Weights of a small GPT-style language model, trained from scratch on English Wikipedia: vocabulary 2048, LayerNorm before each block.
Each number is 500 + 25 x the weight over its row's rms, rounded and kept within 0 to 999. Layers, rows and columns count from 0. Numbers have three digits each. The size before them is the row's rms in percent of the matrix's.

# down: layer 13 MLP down (transposed), 512x128, rms 0.0353, rows 298-344, columns 64-127
# up: layer 13 MLP up, 512x128, rms 0.0914, rows 299-344, columns 64-127
down298 097:502498491530454501493502483500485550519530518491549508489477530483520509546472504529529502499464469552494489475460506537532521533482517514477502514487488530499528441509452472472494507481494459
up299 102:499484501452480500500495495507531436548497556527513464508494506476468499513501509489505493525498497517496546500478484511514476478508533519525512506462469525552533489489498507538530530493489507
down299 095:503506483475517509480468526477511488458442511491506491510502493530507468497509517467516539495515500420498450501484477476468503510483512568511467503498511526493534497532474490499512555469563514
up300 107:538521526473500446480503471510479500519502487507524510536492497531525483514488455500483518483512516538545524498521540518450496494538510467451488534522522500521479522517528503527513495549500493
down300 099:472490486501544542536483536504497495540495532498500468462508474521459529485508490498466492520474480489433522482481526507513538523446521534458519483496486523494476494493500450483521509500489547
up301 103:467526517498528497540461509508500493493522484469426498539505522533443513507540470488519514482457520477506501525530490497511519462500512526528572465493523456491523499471532480526499528507555493
down301 105:497517526498484445503513491541458506507498499454525499514529463535509510475491506453506507531510527503494477499568504534469468492492479480537514519458526504491523492493502511511480539489518522
up302 093:481521501520507504497534486537468493503496531515493488485541517508514472452519547508508472549518482500430462498442477486488467474517462489536475481530531461501503476500510498542486485493523513
down302 086:537437493473461470472471512475487534495496480496485501494501519531472478488475483455485499458527541532490479515489514488500521473454539516498457503509478524529505479512495501475537477549479470
up303 102:514497503510485526494472491511510512478509491549499508538494497489519451497521525458473491474523493473491550521500499480501491495491511478482469491526510436512478498487487511481503563524496496
down303 104:513539480491520527492539505457517494519496534539529464519504529481550518486494504515519492476504491517471534534514496510501494474495507505495475491514468496526469502544472503472486493501452518
up304 103:480478514516485549538476499497491475482535500524518513501508508513537494500491496531483511517523489502495501520471465484444533485458447430522492502497493524498530480486449504551460504516535527
down304 103:536519513501512480515535481529518490528481535490458505459462491503501511543530466500508519474502516534494533504520483516465489459473459490521469512520506492542523528553517501487469452558500472
up305 101:490451459472488553515518539494551504522482485499485508509525498504494488510535487509516518520462496521517541522466506506499492495478475480513512499509492547477532468503476503501480495557529514
down305 093:529498512516516482503507546549486507508507466515512508490488518493527483482477480493509511477509475499470523503522465440531523488534509508523471499488480490480494482486526487503464522520552486
up306 099:509499505515498467486512449522505488491531455503467524515546486517485482508509512532503495519472480511523510511484514456465503462506548473523497483530528487493486500484503465464518506515491498
down306 094:478526488471522537489478533467486505509465512505496475508457554462519492517477498465496535496508462525509488491531516485519521534515461489517480514520500548461508518455499534479481505521533506
up307 103:486449492482478526464520455482498516537519494530544552504477521529466495467482514543510463516572499506510489438474507492515504489502447503486512518503498535510519504546526492493495514528494511
down307 095:485471499462544464480488491471554519480513540454509503509472507534485546507519509471501508533554475449486525467522472472479530501490492543478496501485488488464488489466525435536488445527499493
up308 090:539486523471491502477459523504519494478554489490501489507528509490479471479510508512483481519471432479446509462493476511461513502491520491481559532513513494496504486526523529511490482478524510
down308 093:525537466497488478522553456543478517507467512504523501493420511489538543502527529459527479496491530489501471502534517494496485474520446512510474485529463481509512471523495504482540514481474508
up309 100:478513495520548493460528454562456525476514480487527482493481474516487551500509521475489480535505524514531469512481516497478487525486534496503500483556484511458499478477475478512499522507476474
down309 101:491511517466472520533496499471497516553504519513478492516527508495495535526465451492516524508535471523483531453498514486467511487529496480508436493476535534492483491517480501503485513509515517
up310 108:516455474480515485513547476500483473528504477522482527537495519497526481529492541502512502499470511504531522496487508479520505532500508467486505500485538528506482491503503568520522507503480470
down310 113:498491512519465516518466488519486500507528472501479506534527491560484430499453496500521505483487491494472470511523495502511524480501496517489476476524476527528518494500528480507478443535494559
up311 104:485474491454497485479482474486517523501480530482504498514486490515473518466517486458495522488509513473517502478507501513488540525496451458466467505495534491489488504514556526536494488482497488
down311 113:497545490460515504526486532474461486502450480525523514512509491500484471506504529486469486504553465508493445519526483490535522497535527502470508522485466522508507533539496524490509496481506505
up312 101:471510451458502471445495491518513506494517470514535554519515501500448487491488501525507464517459492509488510501481546441523493487477466500507490487492500497461489491554513474450497505513544498
down312 099:481522513536511538529533496476495501471464519517487474532481490540508499549483510477494542511500459479525526481477496496550488488518529502507485500457537521457477487509536525503484480460501525
up313 097:473468516425515504485500467495488515477510488499477497521468547536462506473494470553514504533483489496481534517511494459527535514478529540494484514516469509525509459497505510509432555483523494
down313 101:524511541501499479502499527505477543473435462467526523472469493474555506511514478450528469516505496523482469514487474525514536538535465508519449519528489509492499453519539498521505478507485495
up314 103:516512459508520478493469506480488526482507525470525491524481477476489460530491489494478507486466492510513480499527486491492514534505481524505547532518448461540538514491479520481493522535500557
down314 100:489507530490471487487480483541465505475487486521476479488487482527519490468517528524480513463501544525493527527502518528489465514446499511466468496495446495516526494561511468542523467504486470
up315 099:538449501535507459497501497506494505523516499513491520471539509469489483485479512545483521448491453484530561555469493514479533498491510461484494498489517487489523493546499473544504482481479534
down315 097:521468475467504489466492560520485476519477494540507510460487455524470480535514495519476498515500481515529489491509497517490507478527478530496522514456503483532493530525493489531444547536462513
up316 098:478554539523535505499458528502475468465472478499530467483502493517507476506478526504467467534484520491488508500457502489478477485465496510534507475502488472484529553508468475557502562529503497
down316 099:519477501492529486516504508525529468510496491483555520481489480484479487480526457498488488514480516480488525506529491483491513479561524477531514519497448483500509540483536432484499535503492450
up317 094:517455495508479547482480507517525539514475508472480530473487496515482470506499495503533513482458468483539515502485504499481486462507500494504506531487523486503504535485482491558504502510524470
down317 095:511463487505493483530458522501485489487484495508530504496492498482483498473525517509524535521535507515478544539510486508520441533494531523495454495487506544509477491530539512457487532520509485
up318 091:504478465502489508479513502548498547509509523503486461507544484470464467505503476477532463497522473513484489544512538518469531508453552520500520470501500503510505504496546516490521493492493478
down318 095:472507510493507494500505529494534538500493484538549456479505480511460507487504528484455519535493459545472522516523464469520495477489519461495466502517504481466504506492511479549488502509503537
up319 100:523496492474510484488484530476522514504508490464448488496479528480481517570496454437482523477501482473519501501521468533482488470531523481497483493516485520533559467482541477522447504518511491
down319 095:465502490485449505525506478513462481523469534505481534516495436513479498490458503538529520527473523467502503499486534493504447510504533508491482534468517499495493536508455477493537458502530468
up320 108:497472486502496502478493484519531525503535519496502488546491522518445504573494507482500460492541507508473497460467450500510518455503494528486495506490468486461462515481472454484527489501543516
down320 108:486473507474488488482513502494482508500464487480516498484469491512514520535498509515463490535509547477467474485457473491487521520526531491519519514459469501482524477535458499469521493491514522
up321 094:488499472511503494480524533541495493489493486493529515465535510467504498485506523519489513522516527487513497499511489501498503527474544459429506527518510523505470540457487560531521501520472485
down321 092:513512511472463521521466435508503485519495454483489522517499489515485496526482515501507533471501486515504513489465497524514462478539499542500496531553477496485504494505540530514475538465452503
up322 093:490516487520493496477468517481528540490506495530502457498494510490538507486493489486476519460477488478471516522414495478501519492476514501482530535485532486526499535536486495508482503505460518
down322 088:475487484526529468504493547530505488511490549514517527478480489499471431526533516486499498481513451504537455465530524502522479506488517489519463504536494474485529461510473520515497517508502526
up323 093:532483516457517473489504546526455495524517503427468526494513486517508547515496505475491482479507535491489502511490490507533533480553489516489528437472515483499473476483499497500522509472477491
down323 094:538493508493500512535500459487511500485488515518542513491488508462483462490489503531488498515488475520512502500499442507507474503488555520480479492536549489497536538489466519484478484499484531
up324 094:539469534496496485475479464494530471480521537527509498526493483507525500523484500520502489494475482484483505474482479480481499492495518522537477518543528512487478527538526537564500475510502521
down324 095:473475476497501514461508533496505509525498495495488524485520491525472528477497463507477521488555486504512498557532522505556491479517466540472489485457487489471516476512452477482517481495502469
up325 094:472476486490476485492492501514517492472504490513542484509453522542531506492466520511442439505511471460524527493500462515453495538516547475518484515529504527495486488538541514482507539497540517
down325 100:484532569477495495498538523515479503526503483514457476497478504488443525516514463504522533469535483540496495528519532517490504512496435509491476496526504494501489487509477467511514479447478471
up326 092:470494478468494507536493523468485510524534542472509476474499543508481510536559503468494495503524526478525470495494521500494480509531487528501506472558505491487502484507495497549502499506525487
down326 094:510478506496504470463472475491529499465497484532503491494500490501513456533454540485547541528447457498502498486496494546521521494488549462465510514504493455497494518482499513499490487495443513
up327 104:493492513493520470537439541508509448466533487472502486524519518469514467473513465511502503510499545462509510460522458437495509504513494557493515496522486489531496496498512544527490533534489476
down327 107:514563548506496425491521502481489519483485518504498506488517455475496501524426522511492507547483505482495475480480516465486516484496497514494458493486480480514502522478471546500490491449503513
up328 107:511527458521454451484496492477522529526506504478558530522477494540493514533521567497508511514526472474502520507443512475499507511512516510496516509476510493525478498496495497480519506469504538
down328 104:455481498482500523490475507499486534523480529456514487507511451479519477469498459515491522463534504512476455517535501462497505516509502470491464541485489534492466497492506476573503568485488475
up329 105:502468487511480489523453539529474499491501533508472502509520525532456518548531482517495518547513473521474515513506498518474508504534519495498485523492477504463456470436507528518527502548501497
down329 100:487476523522501526555497465498537525510507500521528495477491458458501502522519508496493476451492532519504515497461542468507492525432499512508478518519483503513495549491469481478493563502480527
up330 095:494473539493520526445524488516499477507471534512539492492551487503506473509488466520475536500488504493512494515475492482473508493487521472503503495515516496453492489510509503450551545471520501
down330 096:542503483481471475540481497513458506540523504506481467478460474526520500518536515518535493504520491554490484474491512478523506509504515513477522498492544522529509549492487477501506424514474491
up331 096:501515503459515512487484510512517447440505522500544502501527475513499479511529545469523484491491531487444549528494450490463555479486501488530490535542511468483475507458484486502506520512513526
down331 095:524547523523535494521553492483490534484470464481479513424494515534487521562474485512549462509526480492464473515493514519545509507525507528494532472502464515459503521493534440496521496550492461
up332 106:474474534475549515469493523507497475511515567498479486486508492540494515498529521510477499480515492533508511417482526507521519479497492466483523550519478489502503551499518507481547478467467499
down332 101:472546503468471526550469524573551473495497488480507498499484481517451469519504498536492476507499495499486517527546499477458465489514517439493476549499485508448498465493511497537498474474509553
up333 093:538493485500504522507464483559496461517510544452513477526519495501550492483500508484522518476532466487475489488470493495480543496450546521501549458532484484489499532491455489542505520517544524
down333 095:480518493462500502537500503473522548495498510517515500496474493509478528511487496532442458491489485486551511486513531485510485540516516543531491493473507482510493499523524523498509531483459471
up334 104:498508527478544504471497511527500487513449502515461497549525546514454508501503470527516528533513486465494477456493506493493488515513493498480509503539503492458495527486520501519464466534511510
down334 103:497491445541488532514516518493456505485508509512463488489461502490547472477514498546528510501495504462525484494445509508507492435509539541502504498457530504511494536477502487537465537488496519
up335 099:504490496505501535487511511496488524471475535501461464537509510510496484517520506478482494488507504566539473502513478453485487534550490504512486492481505465485490540527485507498510520491542470
down335 096:488522451453481468505484482512492507492475485500542505481492479504523515507479538528530468526504555530538511533519511502492504479467495537505507507514497499500485490500484463439477476516465479
up336 113:525505542505499478496496461514497496533508505485495537538516517467516466476513483478503506510524516483449491496509481492486476495534487488493528514476483537477479523467489573491545476500522482
down336 109:488497525480476447500488482523485499521498497487544542534498525450500509513489539497535511517520462517513461480466495490509456537514516448532494483519459501523499520474494508545524495473524489
up337 108:446517491507520457471498459529513521479516475491455526510514484521503515504477479502439526474542472497554525482492509476466510541495509515459498539545524504491534500451518455507478510535464518
down337 108:488476495520526524533537454513510505483536497476518505512477504478513496477507515497525534559452472511499482520548514497472513471494490530555485529503529466567473514536512526525505550502517480
up338 098:510469502500516507512522552530470466489504511489454486513510496469512502487474502520489516474477495499465477442519548481494494521501583526514466495527494483499471520475514529547504494494513481
down338 101:503519535487456521549493450521502533488495489499481501499481503482471517472491541489485484526528511587499497577477503478483462522469493473510508523481517472540473449526466483485477464465480481
up339 100:458525517483520500495484494463458473489514497492437506512474515495496503545506507495470546525526493544461524556487456493491532500498539486506475483547474480465475505475484507489493475478498512
down339 101:508555550529504462470510497509508451509510530495525477467512507502505508441528497478473511499503498503527488510513506514495490487455487498530452469515481506515481505479524467462543486469479487
up340 105:445494508492484552519465530503507527480484468477519497543545518540485510524467510521529483532496484514494473505474502533496511491505468503493478452496488473547523505505488526519494473484481477
down340 107:543559502521483506512455536534501462540472507522492484519468505491509482489509453468478485489507467469503520476488537540481503482504507502481542521465531502494489497522473485483513501524506497
up341 103:455500521532516507454490494487504469498488492473466479481536470535474518491526512492480483471479503506535497544521485478505524522502506537454526512528476491481472471522484474523552477490531498
down341 102:495489453533463526499506497501488477469508437513518527542514549505512501503505492526515477467493480468496496505520524494479493486558500521511495517496519537525466512497496503552510519542474533
up342 106:492469421507487495557503511521504519503496511469500455496489529483473512500475514486492530501513510503489536467485484448449476545496486499550523464523476479524517512522530550468531531510506523
down342 098:484466510518523533496508525522493470570503447507468484497497517477491527465502530487516500472471503491513527533492502502525527488460522481441495505525537518493491546492483479462497507485504548
up343 093:516510467515518450500520470488500523455546493496518468522471532448505519558523488508478545462516466526480499519517483460534515497524558541531452458476466548519502525501497496523484463526533472
down343 093:505491472476526555485528495455513498552489535481505530473539494523536535490496509479519496470459462466500518541487482538499503447471507509491514508476469508479465488493506552510468502516503472
up344 106:457488494448473471506452497445521512498462493515493506522521481528480479498497523503515498498496471465507528485459489490521521529480489518547554494485469500503505525523536554519550484536517497
down344 112:504494529491501489507517476516497518534464498459473513497496484496500473466495476489514477505514501474524516481520513498498484449531477521506580513452516552486534473510517475481526462498475465